Weights of a small GPT-style language model, trained from scratch on English Wikipedia.
Size: 9 layers, width 384, 4 heads of 64, MLP 896 SwiGLU, vocabulary 18037, 26.7M parameters.
Training: a variant of SOAP for these matrices, 1296M tokens, 4944 steps.
Each number is 128 + 24 x the weight over the matrix's rms, rounded and kept within 0 to 255. Layers, rows and columns count from 0.

# layer 6 attention value, 256x384, rms 0.173, rows 212-238, columns 128-255
[[117 110  88 136 156 162 125 109 151 124 144 133 110 112 122 114 109  85 104 131 110 125 105 110 131 111 110 147 135  84 155 219 156 176 134 151 136 116  90 104 139  99 119  67 136 162 130  99 122 146 107 117 187 174 128 115 152 125  91 107 151 122  99 138 134 155  95 114 155 123  71 128 178 112  96  80 162 124 129 115 157 146 123 139 152 167 110 103 104 119 153  79 152 168 151 122  89 181 122 154 119 155 170 172 157 157 133 128 117 193 157  71 146 150 133 122 128 141 154 120 174 105 143 156 147 147 126 113]
 [137 147 136  89 116 132 128 154 138 160 128 153 134 105  86  88 129 146  68 124 114 113  97 114  95 122  96 130 112 120 116 130 154 142 114 115 111 133 137  91 139 178 144 171 106 151 125  73 102 103 125 119 119 137 131 182 153 147 212 130 108  92 108 118  73  88 176 119 130 143 153 123 113 163 181 141 143 185 111 157 155 131 119 134  80 176 122  99  85 141 112  91 140 168 146 195 116 162 139 124 121 142  92 190 120 145 198 180 149 154 119 126 120 181 108 117 185  94 158 147 153 123 129 102 150 125 149 171]
 [105 167 113 142 110 123 186 164 106 134 119  50 100  88  98 130 124  92 141 150 131 153 109 130 139 146  75 114 164 123 131 153  80 121 179 103 115 165 121 165 138 135 161 160 116 140 103 129 133 114  90 122 138 139 123 121 184 192 113 187 134 117 180 106 133 111 137 122 149 127 152 142  96 119 164 134 149 119  93 128 140  85 133 110  89 102  91 136 135 123 124  93 145  50 102 205 164 151 138 112 126 137 141 153 120 104 116 160 162 128 104 139 106 118 136 126  93 124  92 139 125  96 121 135 174 153 126 139]
 [122 122 139 137 178 151 144 158 120 125 126 129 158  97 133  73 151  88 190 169 135 101 131 141 121 147 106  74 149  82 104  78 117 134 158 148 151 174 122 106 156 123 119 162 164  64 147 138 178 154 174 141  86 120 108 174 120 105 105 109 121 100  92 103 162 143 144 147 126 164  77 143 166 138 147 145 126 167 170 141 175 106 121 142 112 129 129 121 121 122 138 116 132 114 103 129  93 138 111 119 174 113 133 159  82 106 179 126 156 106 109 150 109 149 138 142 125 110  82 154  90 139 102 114 144 152 152 105]
 [ 88 114 171 126 122  78  86  98  92 131 149 148 176 122 128 150 108  41 158 128  79 116 176  85  85  67  79 160 176 113 119 117 126 166 131  95 155 133 125 151 185 152 126 132 130 111 105 156 114 191 116 192 138 145 132 160 149 119 150 163 133 127 109 164 102 109 104 105 129 172 135 115 129  97 107 164 118 148 128 110 148 127 152 168 107 162 135 138  96  98  81 117 116 151 121 132 109  83 146 124 110 172 131 129 176 136 128 112 125 156 109 163 141 113  70 132  96  99 189 185 113 116 151 115 137  91 127 197]
 [112  86 124 150 119  80 139 183 101 156  63 166 117 143 152  82 172 145 135 137 107 160 135 153 139 176 153  99 164 134  99 101 101 192 108 144 122 111 131 107 176 121 130 139 107 160 138 149  49 102 141 121 114  99  86 102 101 136 147  87 116 107 182 139 123 132  95 137  68 135 155  78 132 152 109 107  95  85 125 105 114 171  85 151 156 148 172 135 111 136 162 141 170 112 133 104 128  72 150 138 136 109  96 172 175 101 129 106 149 134 115  86 159 152 138 103 129 146 148 131 119 122 135 154 145 145 143 142]
 [ 79 153 146 143  91 124  98 106  87 128 159 128 159 155 115 134 155 125 113 156 103 169 106 125 168 129 149 171 168  87 118  91 120 115 186 122 147 109 133  78 182 137 146 120 109 119 128 140 147 154 109 148 129 119 113 108  83 153 102 100 177 192 117 139 142  72 136 136 146 151 141 123 114 124 111 115 149 125 163 113 148 163 135  87 126 196 155  98 104 136 156 120 111 174 116 134 150 140 119 130 104 125 116 164 121 122 123 183 168 150 155  86 167 102 109 103 133 142 154 150 122 166 122 121 117 126 125 103]
 [128 140 162 124 104 149 150 155 133 162 113  63 149  76 121 128 161 196  83 199 138 158 138 148 149 125 112 122  88 155 118  99 132 159 119 122 102 169 131 117 124 153  92 133 127 111 113 130 128 143 168  92 143 149 204 196 194 114 109 169 132 139 125 110 143 140 121 106  99  92 120  89 104 187 146 119 130 122 135 137 168 115 133 176 135 104 155 151 185  89 138 121 136 112  77  90 134 168 151 160 145 119  82 124 121  53 161 136 104 148 101 130 154 135 134 158 168 104 138 142 132  94 120 113 124 152 115 140]
 [191 161 143  81 110 153 144 139 110 142 105 129 162 122 133 132 152  98 132 101 169 121 127 133 109 155 156 165 155 131 143 102 123  63  89  66 127 145 120 144 139 145 145 111 105 171 163 132 151 143  72 135 154 107 150 149  80  85 136 112 121 144 186 146 159 117 131 123  78 120 130 161  65 194 148 114 120  90 134 143 120 144  79 122 149 148 160 133  96 127 147 144 147 121 149 108 111  85 134 150 104 136 124 124 141 109 152 169 161 128 101 129 135 124 107 150 124 149 118 163 144 176 150 125 128 133 133 156]
 [115 123 106 201 145 134 136 177 116 157 117 132  94 136 123 126 168 135 150 149 147 140 137 126 113 109 150 166 131 100 130  80 134 148 146 151 143 105 201  71 125 136  97 121  70 131  99 116 138  87 183 115 116 102 152  83 156 134 149 154 102  98  45 117 136 111 132 117 106 132 166 153 149 155 148 127 181 152 144 101 124 147 133 101 144 138 177 132 129 136 111 110 129 118 155 149  50 171 120 137 115 150 145  83 156 103 128 111 149 115 119 162 122 156 138 110 128 136 111 137  50 103 122 103 172 148 183 121]
 [ 80 121 137  94 104 167 107 119 152 148 112  96 116 149 136 163 137 159 128 118 150  99 139 183 146 110 132 156 137 127 166 113 112 141 125 130 119 104 140 118 118 107 126 118 149 130 143 116 129  83 126 108 126  73 112 176 119 179  90 155 146 138 117 119 165 146  73 120 134 123 136 121  85 124 137 140 109 103  94 127  84 152 102 106 115 120  99  70 170 125 126 111 170 125  99 144 136 157 122 108 157 156 120  94 120  75 177  87 128 145 144 147 133 120 152 140  97 119  85 104 100 111 106 155 135 132 139  96]
 [172 143 156  70 122  95 163 126 180 112 151 139  49 102 102 125 147 162  82 109 135  86 125 175 119 122 150  68 127 182 100 112 103 127 168  96 110 164 106 194  98 102 143  97 150 123  94 122 169 178 133 111  81 159 127 114 106  98 118 113 142 191 175 106 172 145 126 109  77 101 177 145 107 177 135 151 135 110 137 121 144 157 125 104 123  57 138 113 153 143  96 126 128  76 120 166  96 100  67  79 128 145 108 101 103 107 108 134  91 120  97 111 137 118 126 134 108 123 151 155 117 133 118 124 152 145 151 103]
 [146  95 125 158 116 106 143 122 147 149 122 111 108 168 162 108 142 110 110 172 131 127 131  59  93 129 112 157 109 152 131 157 163  92 138 189 192  59 159 135 103 114 121 144 104 144  70 167 121 151 128 116 164 116 141  96 170 113 164 138 147 149 152  86 137 178  98 127 137 117 136 122  84 111  80 124 104  79 139 151 124 130 137 120 144 135 191 119 140 136  97 107  94 118 138 167 113 131 137 165  69 124 185 135 137 106 104 141 124 112 109 103 162 159 107 160 138 138 140 114 157 116 135 148 120 116 129 121]
 [130 145 131 166 128  99 102 155  97 148 122 175 113 154 115 124 203  84 136  42 137 124 122 114  95 183 110 142 145 201 103 107 119 131 138 115 155 110 142  76 119 134 138  75  69 144 103 142 115 135  90  90 131  99 159 125 122 127 181 161 166 149 153 131 122 107  98 140 127 146 187 100 122 124 114 127 113 150 168 138 158 172 101 111 134 118 141 134 110 148 165 138 112 141 132 154 158 112 167 167 146 155 156  92 125  97 113 164 101 121 126 156 108 137 107 148  84 109 110  91 166 155 143  93  90 169  88 138]
 [139 148 151 192 141 114 108 151 134 102 141 127 165 146 119 156 132 196  81 153 122 177 123 146  83 128  84 162 133  95 172  89 113  94 163  87 164  96 146 116 135 118  89 101 127 101 143  83 147  84 123 119 156 105  84 123  68  94 121 114  74 113 125 133 172  65 102 131 117 122 187 125 131 110 121 144 114 119 171  87 160 116 138 135 140 161 125 105  85 156  70 127 148 160 117 120 109 112 128 153 132 137 124 147  71  75 119 100 132 144 135 160 128 120 162  99 142 148 158 122 118 143 145 137 124 172 118 116]
 [126 110 156  96 159 177 150 153 135  83 163 125 153 132 166 137 108 141  99 129 133 144 127 163  96 117 113 126 181 118 126 105 130 136 147 172 185 144 125 101 141 104 163 134 138 116 123 113 116 110  97 139 136 134 131  96 182  86 126 113 141 119 142 134 104 113 126 137 176 116 138 127 141 148 107 138 149 131 128 169  68 164 127 118 152 134 176  84 137 126 113 101 132 174 142 132 151 134 118 154 135 129 146 134 135 117 107 137 166 157 123 102 111 149 166 138 152 113 150 138 164 132 120 116 147  70 148 155]
 [113 105 114 133 127 107 135 134 160 132 162 115  83 150  96 123 112 173 111 129 105 120 116 150 114 136 144 105 187 111 136  89 169 169 139 109 113 101 146 157 148  93  88  96 122 126  91 129 149 171  56  90 131 164 141 116 158 137  98 124 149 149 109 169 143 130 124 152  81  51 107 101 120 129 129 144 129 150  91 122 148 136 130 140 110 113 115 151  90 129 126 157 102 111  94 157  58 143 154 130 105 124 181 122 147 163 162 146 130 182 146 105 125 113 150 132 129 143 161 148 137 129 140 111 148 161 136  92]
 [119 123 127 140 124 136  96 133 163 132 139 133 133 116 108 147  75 152 154 163 147 128  91 168 154 143 137 127 109 172 140 143 106 131 104  90 164 160  96 113 141 108 119 122  93 146 142 129 157  94 102 143 106 149 108 113 128 126 117 131 133 120 152 131 146 145 151 148 136 150 114 132 136 128 119 109 158 127 157 143 110 159 131 111 135 145 121 111 108 147 147 101 111 121 123 139 133  73 130 160 149 136 137 152 130 128 116 136  89 128  96 118 128 139 116 131  83  83 113 122 103 127 104  83 110 113 128 101]
 [160 139 107  97 170 114 148 134 126 146 131 122 140 157 122  90 143 101 147 127 132 117 148 129 100 127 146 129 155 134 121 120 164 150 121  94 214 169  93  96 106 111 129  83 105 141 133 122 146  76  97 106 105 161 184 137 152 158  94 148 108 137 121 157 140 107  82 117  46  85 166  80 144 105 120 104 129  92 113 111 101 178  76 155 144 113 141 157 108 170 109  94 132  94 140 165  89 116 124 157 122  93 135 149 166 149 147  96 152 148 110 100 151 116  89 153  98 106 100 120 151 139 128 151 110 124 173 138]
 [134  44 189 111 159  90 151 113 144 109 133 133  62 139 124 177 112 109 106 163  81 177 116 125 151 102 140 117 171 129 119 127 143 150 160 106 136 101 141 144 109 122 102 131 112 103 109 110 139 108 146  91  85 125 144  97  80 149 105 149  94 141 124 141 119 136 145 133 111 135 123 148 114 127 117 101  64 125 146 117 118 141 145 114 129 118 141 115 190 136 137  84 145  91  86 121 106 126 124 123 165 139  89  85 150 138  94 161 131 117 146  70 127 132 172 112 130 163 131 107 107 111 146 133 138 110 129 144]
 [140 119 114 149 106 130 142 153 140 122 160 149 115 136 128 153 147 152 143 122 143 125 132  84  95 132 130 125 123 158  92 155 150 115 144 124 132 128  96 114 154 138 140 126 101 119 127 105 121 110 130 156 118 150 113 120 122  87  82 105 154 126  82 120 121 149 106 118 151 181 111 117 139  75 130 148 132 104 127 113 177 107 103 130 149 157 131  79 138 137 146 156 171 100 104 118 165 125 130 135 164 152 106 160 133 109 176 152 100 109 120 164 136 181 101 187  78 141 155 118 112 159 109 150 124  98 115 122]
 [103 135 131 119 153 123 110 116 146 140 101 122 147 168 145 114 172 122  95 127 121 135 126 104 136 121 101 152 130 129 117 119 199  66 118 120 138  84 125 129 150 164 112 128 111 167 135 140  85 144 134 114 129  74 145 199 128 139 153 104 121 119  76 110 116 160 119  94 122 129 125 143 135 150 132 122 134 128 119 168 155 151 127 104 123 106 152 167 145  97 180 120 115 152 143 142 120 101 144 116 120 171 177 127 100 108 130 162 139 179 164 139  97  99  75 124 133 116 106  87 146 134  83 158  82 150 149 119]
 [168 142 166  97 118 134 113 159 145 185 125  92 136 149 139 192 173  89  83 114 155 116 143 133 145 147 133 143 104 147  99 142 165 116 147 104 104 156 125 148 121 114 111 136 129 142 157 125 133 126 143 178 112 176 147 126 145 131 111 141 138 167 172  78 153 145 140 124 150 114 142 154  97  92 125 188 161 121 180  97 131 102 142 180 104 146  77 137  92 158 153 143 139  92 167 147  86 130 126 112 143 158 140 103 167 138 110 124 162  77 148 121 130 146 135 125 149 139 127 147 108 133 160 140 118 110 130  75]
 [136 129 149 192 115 131 140 134  69  72  89 151  96 155 113 103 105  85 106 146 169  71 130 106 130 118 137 135 120 103 130  68 148 167 116 120 153 162 146 109 107 149 100 192 133 109  66 125  96 132 139 145 122 126 106 136 135 141 139 101 123 105 121 107 150 140 119 121 149 129  71 113 118 150 145 128 123 171 138 125 124 140 130 130 138 135 133 151 117 152  64 115  96 153 155 194 132 172  68 104 202 102 126 129 129 159 115 121 140 165 140 153 127 127 107 120 112 109  94 102  89 101 130  73 133 177 152 158]
 [154 141 127 106 146 104 163 120  99 120 137 152 153 145 171 119 114 161 124 162 116 141 112 109 113 133  96 140 159 105 171 129 105  98 114 132  97 145 121 119  87  91 127 150  93  91 134 132 141 157 128 109 106 128 112  91 113 124  86 106 145 127 173 126 138 109  76 105 177  75  98 144 129 142 150 107 134 116 140 131 164 138 168 127  59 152 141 143 102 121 107 154 159 109 148 129 118 125 107 106  97 104 104  99 101 144 164 117 103 120 155  96 160 122 125  80 102 175  96  80 116 141 125  92  96 100  82 174]
 [176 125 140 118  81 170 152 139 124 139 137 131 135 138 134 140 126 103 158 126 138 124 135 126 125 120 153 109  97 120  75 165 136  79 176 164 140  92 113 132 114 160 104 160  72 163 132 100 155  65 148 128 145 114 121 101 107 121 165  65 122 163 167 126 137 130 152 142 122 152 127 137 121 123 121 165 128 112 108 109  96  60 132  70 165 143 120 175 127 130 122 139 112  70 126  98 151 124 125 141 116 109 129 123 133 181 172 151 112 142  96 161 112 106  88 126 154 133 152 157 108 139 127 116 146 112 114 133]
 [ 84 103 162 124  88 132 158 104 114 123 149 135 139 125 179 116 129 173 122 127 114 146 101 146 114 157 126 101  88 134 121 112 111 154 140 123 128 128 112 139 102 133 136 183 106 117  78 136 163 135  72 134 122 118 167  83 105 103 120 118  97 149 150 129 149 154 118 135 129  27 155 102  97 122 159 136  82  67 122 137 141  99 120  89  92 106 123 115 169 161 166 118 140 118 120 152 140 135 136 145  90 150 130 157 111 102 107 132  75 128 130 115 144 122 144 171 127 132 137 147 131 168 161 121 140 169 113 114]]
# layer 6 attention output (transposed), 256x384, rms 0.221, rows 212-238, columns 128-255
[[164 133 123 116 141  95  89 142 147 104 147 128  84 126 120 108 108 166  91 132 133  89 117 146 135 102 125 117 106 133 121 137 114 132 108  99 136 109 119 122 135 104 135 144 142 178 152 113 126 109 160 142 167 172 147 103 148 118  98 107 119 113 149 152  98 104 123 116 175 158 109 116 131 148 129  95 146 154 142 158 117 122 141 152 149 149 113 125 120 139 164 105 134 143 120 125 110 115 153 135 125  99 157 151 132 143 135 119 108 180 169 125 144 136 130 119 132 182 114 111 168 137 115 165 127 133  80 123]
 [154  93 182 130 127 131 124 136 110 130 102 155 139 150 135 123 172 159 129 141 172 109 108 139 142 129 105 110  92 141 114  96 176 125 104 140 124 133 141  99 167 145 121 118 163 130 120 122  95 129 152 147 150 117 113 142 133 151 158  92 132  98  80 118 114 148 129 138 104 159 103 117 117 137 163 137 146 164 109  84  82 123 126  92 123 138  91  90  87 130 134 113 122 150 140 120 137 153 168 106 126 156 164 109 119 135 151 110 129 169 117 114 158 151  97 124 164 128 200 159 148 116 133 139 171 120 156 135]
 [127 149 130 112 130 170 145 151 120 150  89  98  90 145 140 148 138 128 104 153 156 123 150 130 140  89  86 137 132 116 137 181 133 106 128 124  84 133 127 140 127 116 166  97 120  77  88 105 170 116 119 105 169 130 105 139 165 161  79 150 134 119 149 103 169 139 126 147 140 124 104 106 117 130 144 139 117 145  93 124 144 102 106  85 104 107 125 124 158 123  98  83 118 104 107 105 154 138 149 110 148 117 136  97 125 114  69 150 149 104 103 118 143 112 123 113 109 122  90 138 105  84 149 141 100 142 132 101]
 [117 101 129 121 202 109 138 155 144 106 151 150 130 124  97  98  88 127 173 138 134 155 120 134 109 137  97 121 123 162 104  98 150 124 148 143  90 130 134 131 116 109 124 111 159 101 145 103 161  78 116 100 106 169 127 167 172 105 160  89 148 130 100 110 134 132 171 175 125 138  84 169 135 131 122 135 124 132 181 183 193 108 139 155 101 132 134 145 129 137 122  83 155 108  90 158 134 129 105 151 146  82 132 148 139  99 111 151 116 134  87 109 105 131 135 108 101  80 113  94  95 133 116 150 166 130 115 129]
 [ 69 124 140  86 127 128  98 136  98 127 171 149 142 101  99 129 144  96 152 103 119 131 117 132  98 122 102 121 163  92 121 114 140 113 163 122 196 127 144 155 182 162 126 111  81 149 105 172 118 187 118 121 140  93 157 137 130  97 154 130 135 149 125 101 122 116 113 124  75 132 117 118 115  76  94 172 102 129 112 146 156 114 109 147  82 139  89 139 112 176 131 107 127 138 141 131 109 119 136 131 112 147 131 102 134  89 117 125 122 178 108 123 151 124  72 133 124 137 152 134 106 102 167 120 108  83 122 167]
 [165 143  87 124 111 112 106 122  76 141 112 178 135  68 160 132 139 122 121 148 140 179 159 149 141 170 146  90 166  90  80 139 127 193 143  74 111 140 158 132 145 124 137 133 158 144 114 137  92 166  88 151  99 153 150 147 122 138 109 101  87 132 170  76  94 150 107 114 139 150 101 114 117 142 168 105 110 120 128 106 126 139 147 121 149 113 136 133 109 100 188 121 145 133 135 113 132 129 102 146 119 151 104 138 130 141 122  99 157 100 140 145 135 141 182  97  90 137  97 129 117 144 106 117 170 132 146 152]
 [144 124 111 117 123 148 122 129  85 137 116 143 118 120 106 130 116 122 147 130 113 145 124 136 140 139 117 126 133 117 130 117 113 126 158 118 132 102 134 120 147 128 138 109 130 136 133 147 159 113 119 155 112 182 121 112  95 165 114 151 135 149 156  92 122 114 120 135 172 152 163 148  96 117  95 118 123 134 157 158 106 127 144 152 147 164 123 118 115 136 172 104 141 131 107 135 101 127 135 101 145 134 128 118 143 134 157 169 206 134 142 101 163 107 125 120 161  96 148 139 126 125 144 121 107 149 128 102]
 [171  77 156 130 119 151  93 132 137 127 116 102 165 110 115  95 155 156 109 151 176 152 125 124 133 132 146 139  90 101 128 111 171 129  83 172 141 172 104 133 137 153 116  92 102 146 152  98 162 142 130 107 144  90 166 142 123 130 104 160 153 115 138  87 138 156 107 107 127  98 117 115 126 170 172 134 117 101 144 120 118 124 154 113 142 122 137 144 162 127 114 126 140 106 124 140 116 115 108 150 124 121 132 130  88  55 138 120  96 122 126 110 140 151 152 131 137  82 174 138 125 152 113 148 109 125 118 141]
 [186 129 140 142 106 210 176 134 157  84 111 119 144 131 121 148 152 125  73 120 150 103 140 125 115 151 130 102 139 101 130 119 103 101 150  86 103 137 143 148 164 134 131 149 145 125 124 140 112 152 102 176 132  77 130 187 114 142  87 101  95 146 140 140 179 139 131 123 114 130  93 133 126 182 119 121 117 121 116 161 125 132 135 155 112 139 169 163 124 125 192 130 129 119 130 112 132 100 141 124 136 132 122 140 120 101 182 143 149 128 144 124 137 101 126 152 141 117 162 126 158 141 167 138  97 163 142 148]
 [152 103 116 130 114 104 148 145 100 130 114 134 161 138 117 165 135 130 101 148  75 144  84 156 103 129 129  84 119  94 116 114 111 132 129 111 113 107 164 129 130  97  99 110  95 139  75 154 134 122 112 146 113 133 138 118 176  95 133 182 140 139  84  47  87 119 155 157 129 150 128 112  98 150 152 101 144 118 114  87 119 132 107 116 127 108 104 116 117 120 102  64 117 140 122 106 117 152 109 149 103 151 119  91 137 128 143 122 131 107 110 166 101 131 122 131  95 169 134 118  97 116 136 131 142 160 106  75]
 [129 104 135 115 114 109 124 116 136 169  85  99 127 105 100 178 109 141 133  97 129 125 135 113 109  70 155 170 124 129 133 142 115  91 177 148 109 137 143 140  93 104 109 126 129  45 167 104 110 129 138 152 101  95  93 182 136 152 148 145 139  67 124 127 122 127 103 124 120 147 102 111 132 145 132 115 127  84 110 121 130 125 111  93 152 128 112 129 165 147 166  90 115 111 126 141 118 123 149 135 126 155 146 130 118 104 134  96 135 141 120 163 127 152 171 145  98 108 115  96 172 141 117 139 108 103 105 114]
 [111 101 127 101  80 151 126 138 128 108  82 117  83 111 122 107 155 135 129  81 126  92 136 142 130 149 112  79 142 167 168  90 166 166 165 105 116 134 141 127 104 116 165  95 140  69 101 123 140 139 129 138 124 141 127 145  85 113 131 118 159 156 158 152 129 145 111 125 113 132 181 141 116 184 116 132 123 107 102 139 143 155 106  93 146 101 136 163 100 120  93 129 135 130 112 131 110 104 131  94 139 169 115 177 120 123  98 156 104 104  94 124 130 143 126 110  74 127 141 105 142 101  99 150 180 137 143 152]
 [111 134 158 167 120 126 173 119 108 144 132 149 140 143 118 121 155 133 118 202 128 132 147 131 108 145 129 120 121 176 182 135 134 134 132 135 140 112 161 138 123 109  93 150  85 148 100 115 122 105 152 125 134 130 127 127 129 133  86 123 127 153 163  76 146 166 142 102 114  96 122 107 101 159 122 116 113 121 123 154 138 136 143 132 142 116 159 119 107 133  90 128 123 124 110 142  90 150 124 128 123 125 130 135  93 121 167 162 123 138  96 152 154 146  87  97 122 164 133 138 109  81 122 129 134 148 115 142]
 [ 90 104 132 154 156 123 136 145 155 145 115 155  96 127 142 140 131 143 149  71 123 116 111 116 120 149 107 146 140 204  95 112  98  97 119 122 140 134 155 106  94 136 117 133  95 190  90 129 145 164  98 107 133  92 110 144 136 132 155 142 149 132 171 124 192 145 113 139 127 130 153 114 106 141 130 141  91 144 140 125 101 107 133  96 141 150 143 138 108 135 143 121  95 136 141 143 143 113 136 105 140 128 157 108 143  85 110 148 111  99 123 125 121 111 131 157 111 114 140 142 164 163 142 136  95 155  81 137]
 [195 115 134 128 102 147  99 126 133 141 137 128 146 128  87 146 132 108 111 131 128 150 113 126 160 162  96 177 142 119 141 120  94 141 166 114 149  90 152 144 120 132 131 106 120  20 162  92 137 118 119 117 150 141 124 140 110 135 139 155 129 120 137 136 118 132  93 147 114 144 148 124 151  87 114 153 129 125 177  77 139 104 162 144 140 173 163 119 111 166 139 120 110 158  96 121  99 129 104 135 137 128 152 161 146 134 133 146 110 103 122 125 157 131 149 105 143 128 113 163 110 137 103 119 105 147 147 125]
 [149 115 126 113 131 115 149  96 141 115 120 139 122 160 154 120 135 166 110 146 130 142 125 140 121 154 132 116 133 109 112 100 105 144 123 122 147 169 117 140 182  96 125 113 121 117 115 115 123  93 133 117 137 125 137 116 156 130 122 105 161 134 139 136 121 115 116 166 147 120 132  93 115 127  94 147 144 124 139 121  74 122 141 163 123 135 122  95 123  99 148 121 155 142 130 144 188 140 139 150 138 121 157 140 102 106 109 137 139 144 132  90 140 135 144 128 109 142 127 124 141 161 143  86 169 120 129 140]
 [141 138 151 132 158  80 115 133 129 157 123 129 136 161 114 112 126 159 114 123 115  95 130 133 116 123 127 122 146 102  95 117 156 180 147 110 107 130 134 136 133 113 100 103 160 168  96 132 106 164 123 128 134 131 154 125 137 115 114 160 129 168 130 176 140 149 141 137 109  82 119  90 112 126 126 131 155 149  84  82 127 110 160 143 141 122 131 115 143 136 161 138 113 117 119 119 138 119 142 154 115 116 130 182 148 134 168  94 134 166 165 124 117 141 128 124 115 165 167 168 127 133 142 103 141 175 137 103]
 [125 115 130 171 144  90 120 126 128 119 148 126 147 163 171 119  90 113 122 142 144 144 124 114 110 156 155 131 118 126 143 134 155 157 134 100 157 122  97 130 117 129 130 131  81 126 133 186  90  98 132 124 113 125 121 118 131 138 126 109 156 145 157  85 151 122 117 130 140 128 151 121 166 145 129 127 136 112 125 163  90 152 122  99 147 139 156 112  86 128  96  89 111 132 122 144 118 113 166 145  80 154 103 152 138 121 135 118  94 103 125 118 138 120  87 152 101  90 133 121  98 126 123  96 147 118 133  62]
 [142 146  95 144 119 137 134 140 132 127 139  99 104 127 153 129 132 148 129 137 126 135 140 128 109 138 142 121 131 136  98  86 120 102  97  94 133 151  91 149 107 120 116 165 129 186  96  91 132  90 166 154 145 126 121 141 138 144 104 127 125 118 106 102 118 130  90  96  99 119  87 125 125 141 116 152 121 102 116 125 121 145 127 100 104 134 134 148 113 160  96 129 159 131  95 161  77 105 124 163 139 106 133 174 138 118 132  86 121 101 156 104 118 139 127 142  79 141 137 141 128 137 131 124 120 124 135 150]
 [147  95 150 136 129 117 134 156 120 121 130 100 143 111 141 141  98 161 113 143  87 141 140 134 148  84 114 105 142 114 161 160 139 197 156 131 104 133 122 144 141 120 122 107 150 116 152 140 110 133 129 125 128 125 142 110  84  97 112 109  80  98 135 133 109 145 142 136 117 118 147 150 114 122 108 117 127 136 106 111 159 117 107 134 101 105 131 131 155 141 113  90 137 142  93 131  87 127 114 106 166 151 118  89 143 107 143 127 117 110 176 105 128 149 141 119 123 159 128  87 138 140 201 115 107 155  96 129]
 [146 128 135 106 112 146 106 153 140 121 126 138 135 109 104 172 155 119 140 135 132 133 152 114 145 117 123 144 152 171  95 136 193 131 163  87 151 106 108 141 104  87 109 143 141 108 105 131  79 129 148 143 137 115 115 137 118  98 126 106 107  90 136  93 108 109 155 127 164 141 178 120 151  98 118 149 100  88 152  74 145 133 114 182  98 138 126 151 146 124 119 130 168 106  94 128 182 117 155 135 120 141 134 133 116 150 189 135  92 151 112 149 148 147  68 148  97 121 138 158 123 167 114 126 148 139 116  94]
 [121 147 114 127 151 155 129 102 124 105 113 138 152 166 101 137 171 160  88 131 147 117 125  90 117 131 140 133 126 160 153 100 153  41 117  77 130 137 111 161 124 142 109 158 174 235 125 129 108 155 108 134 120  75 102 148 156 137 131 151 146 120  98  83 136 148 129 112 152  88 138 145 108  91 109 139 116 146  95  80 141 145  88 125 135  92 140 140 151 144 151 125 132 138 130 150  86 122 131 147 126 141 112 106 140 131 166 142 147 153 135 104 122  89 142 144 117 152 123 112 133 145 149 114  98 149 121 126]
 [139 136 144 112 132 175 133 157 145 140 147 109  97 124 116 111 146 144 131 137 137 157 117 109 131 149 141 141 120  75 127 166 168 131 107 133 113 120  89 152 137 115 122  90 187 136 155  99 132 103 144 182 146 127 145 144 105 152 116 142 174 141 159  93 110 135 128 106 136 130 122 121 114 162 176 162 141 148 157 122 184 158 171 176 135 143 139 114 117 158 145 168 149 140 143 166  93 155 168 150 122 143 153 111 142  96 121 141 154 100 119 132 140 148 128 135 108 133 139 165  99  92 122 105 134 114 120  90]
 [166 119 141 150 132  94 131 109  98  81 131 163 113 151  90 107 128 106 101 125 130  92 107 114 128 121 159  99 146  87 110 104 112 138 151 107 162 140 113 135 131 130 110 129 112 129 110 130 135 126 123 162 127 123 136 165 127 143 145 128 140 132 139 120 111  94 107 147 154 173  63  90 147 126 207 136 158 132 135 155 155 146 158 118 140 108 131 154 133 121 125 103 107 135 125 162 169 152 106 155 129 113 149 163 129 174 113  94 179 144 137 133 132 101 119 110 114 106 157 130  75 126 131 124 125 159 129  95]
 [157 114 124  97 116  99 138 112  88 162 136 138 130 144 131 130 103 170  90 166 134 113 104 101 130 139 113 111 143  57 172 123 111 111  92 169 148 158 129 129  88 142  98 100 104   3 150 161 124 141 165 107 112 145 140  98 114  85 121 133 106 156 122 176 161 123  90 101 120  78 131 110 139 152 152 148 146 162 132 148 166 123 144 133 127 138 141 103 108 140 157 163 142 112 133 124  90 113 134 149 125 120 123 116  99 153 152 141 155 125 131 124 152 160 109 115 106 155 163  98 111 140  96 133  41 101 113 130]
 [141 116 140 172  96 148 123  89  90 114 107  92 104 117 139 102 109 123 159 142 149 116 164 111 135 145 137 104 105 109  80 164 141 109 228 119 155 130 118 175 146 147 143 101  88 144  87 130 143  96 149 125 143 163 163 101  95  85 133  82 107 136  90 155 112 105 135 148 105 117 125 127 138 139 138 169  93 148 125  75 134  61 123 111  89 117 126 147 153 120 163  74 150  85 116 146 109 134 132 146 119 146 116 131 117 169 130 142 101 150 123 176 110 126 147 125 111  90 164 122 160 117 169 110 164 112 119 149]
 [127 112 140 149 108 159 140 110 116 132 113 145 114 119 120 151 104 117 137 125 113 153 105 157 154 135 118 155 123 179  99 143 134 224  87 134 104  87 143 119  97 103 126 142  74 102 116 109 131 158 142 104 127 166 131 132 110 122 129 120 115  97 146 149 134 184 111 109 111 115 142  82 112  99 145 143 146  98 140 160 148  98 154  90  89 109 138  93 155 140 172 110 129 169 126 109 148 120 123 149 107 163 107 160 118 128 105 133 102 102 129 109 116 142 131 137 126 117 143 129 133 166 170 146 114 143 132 182]]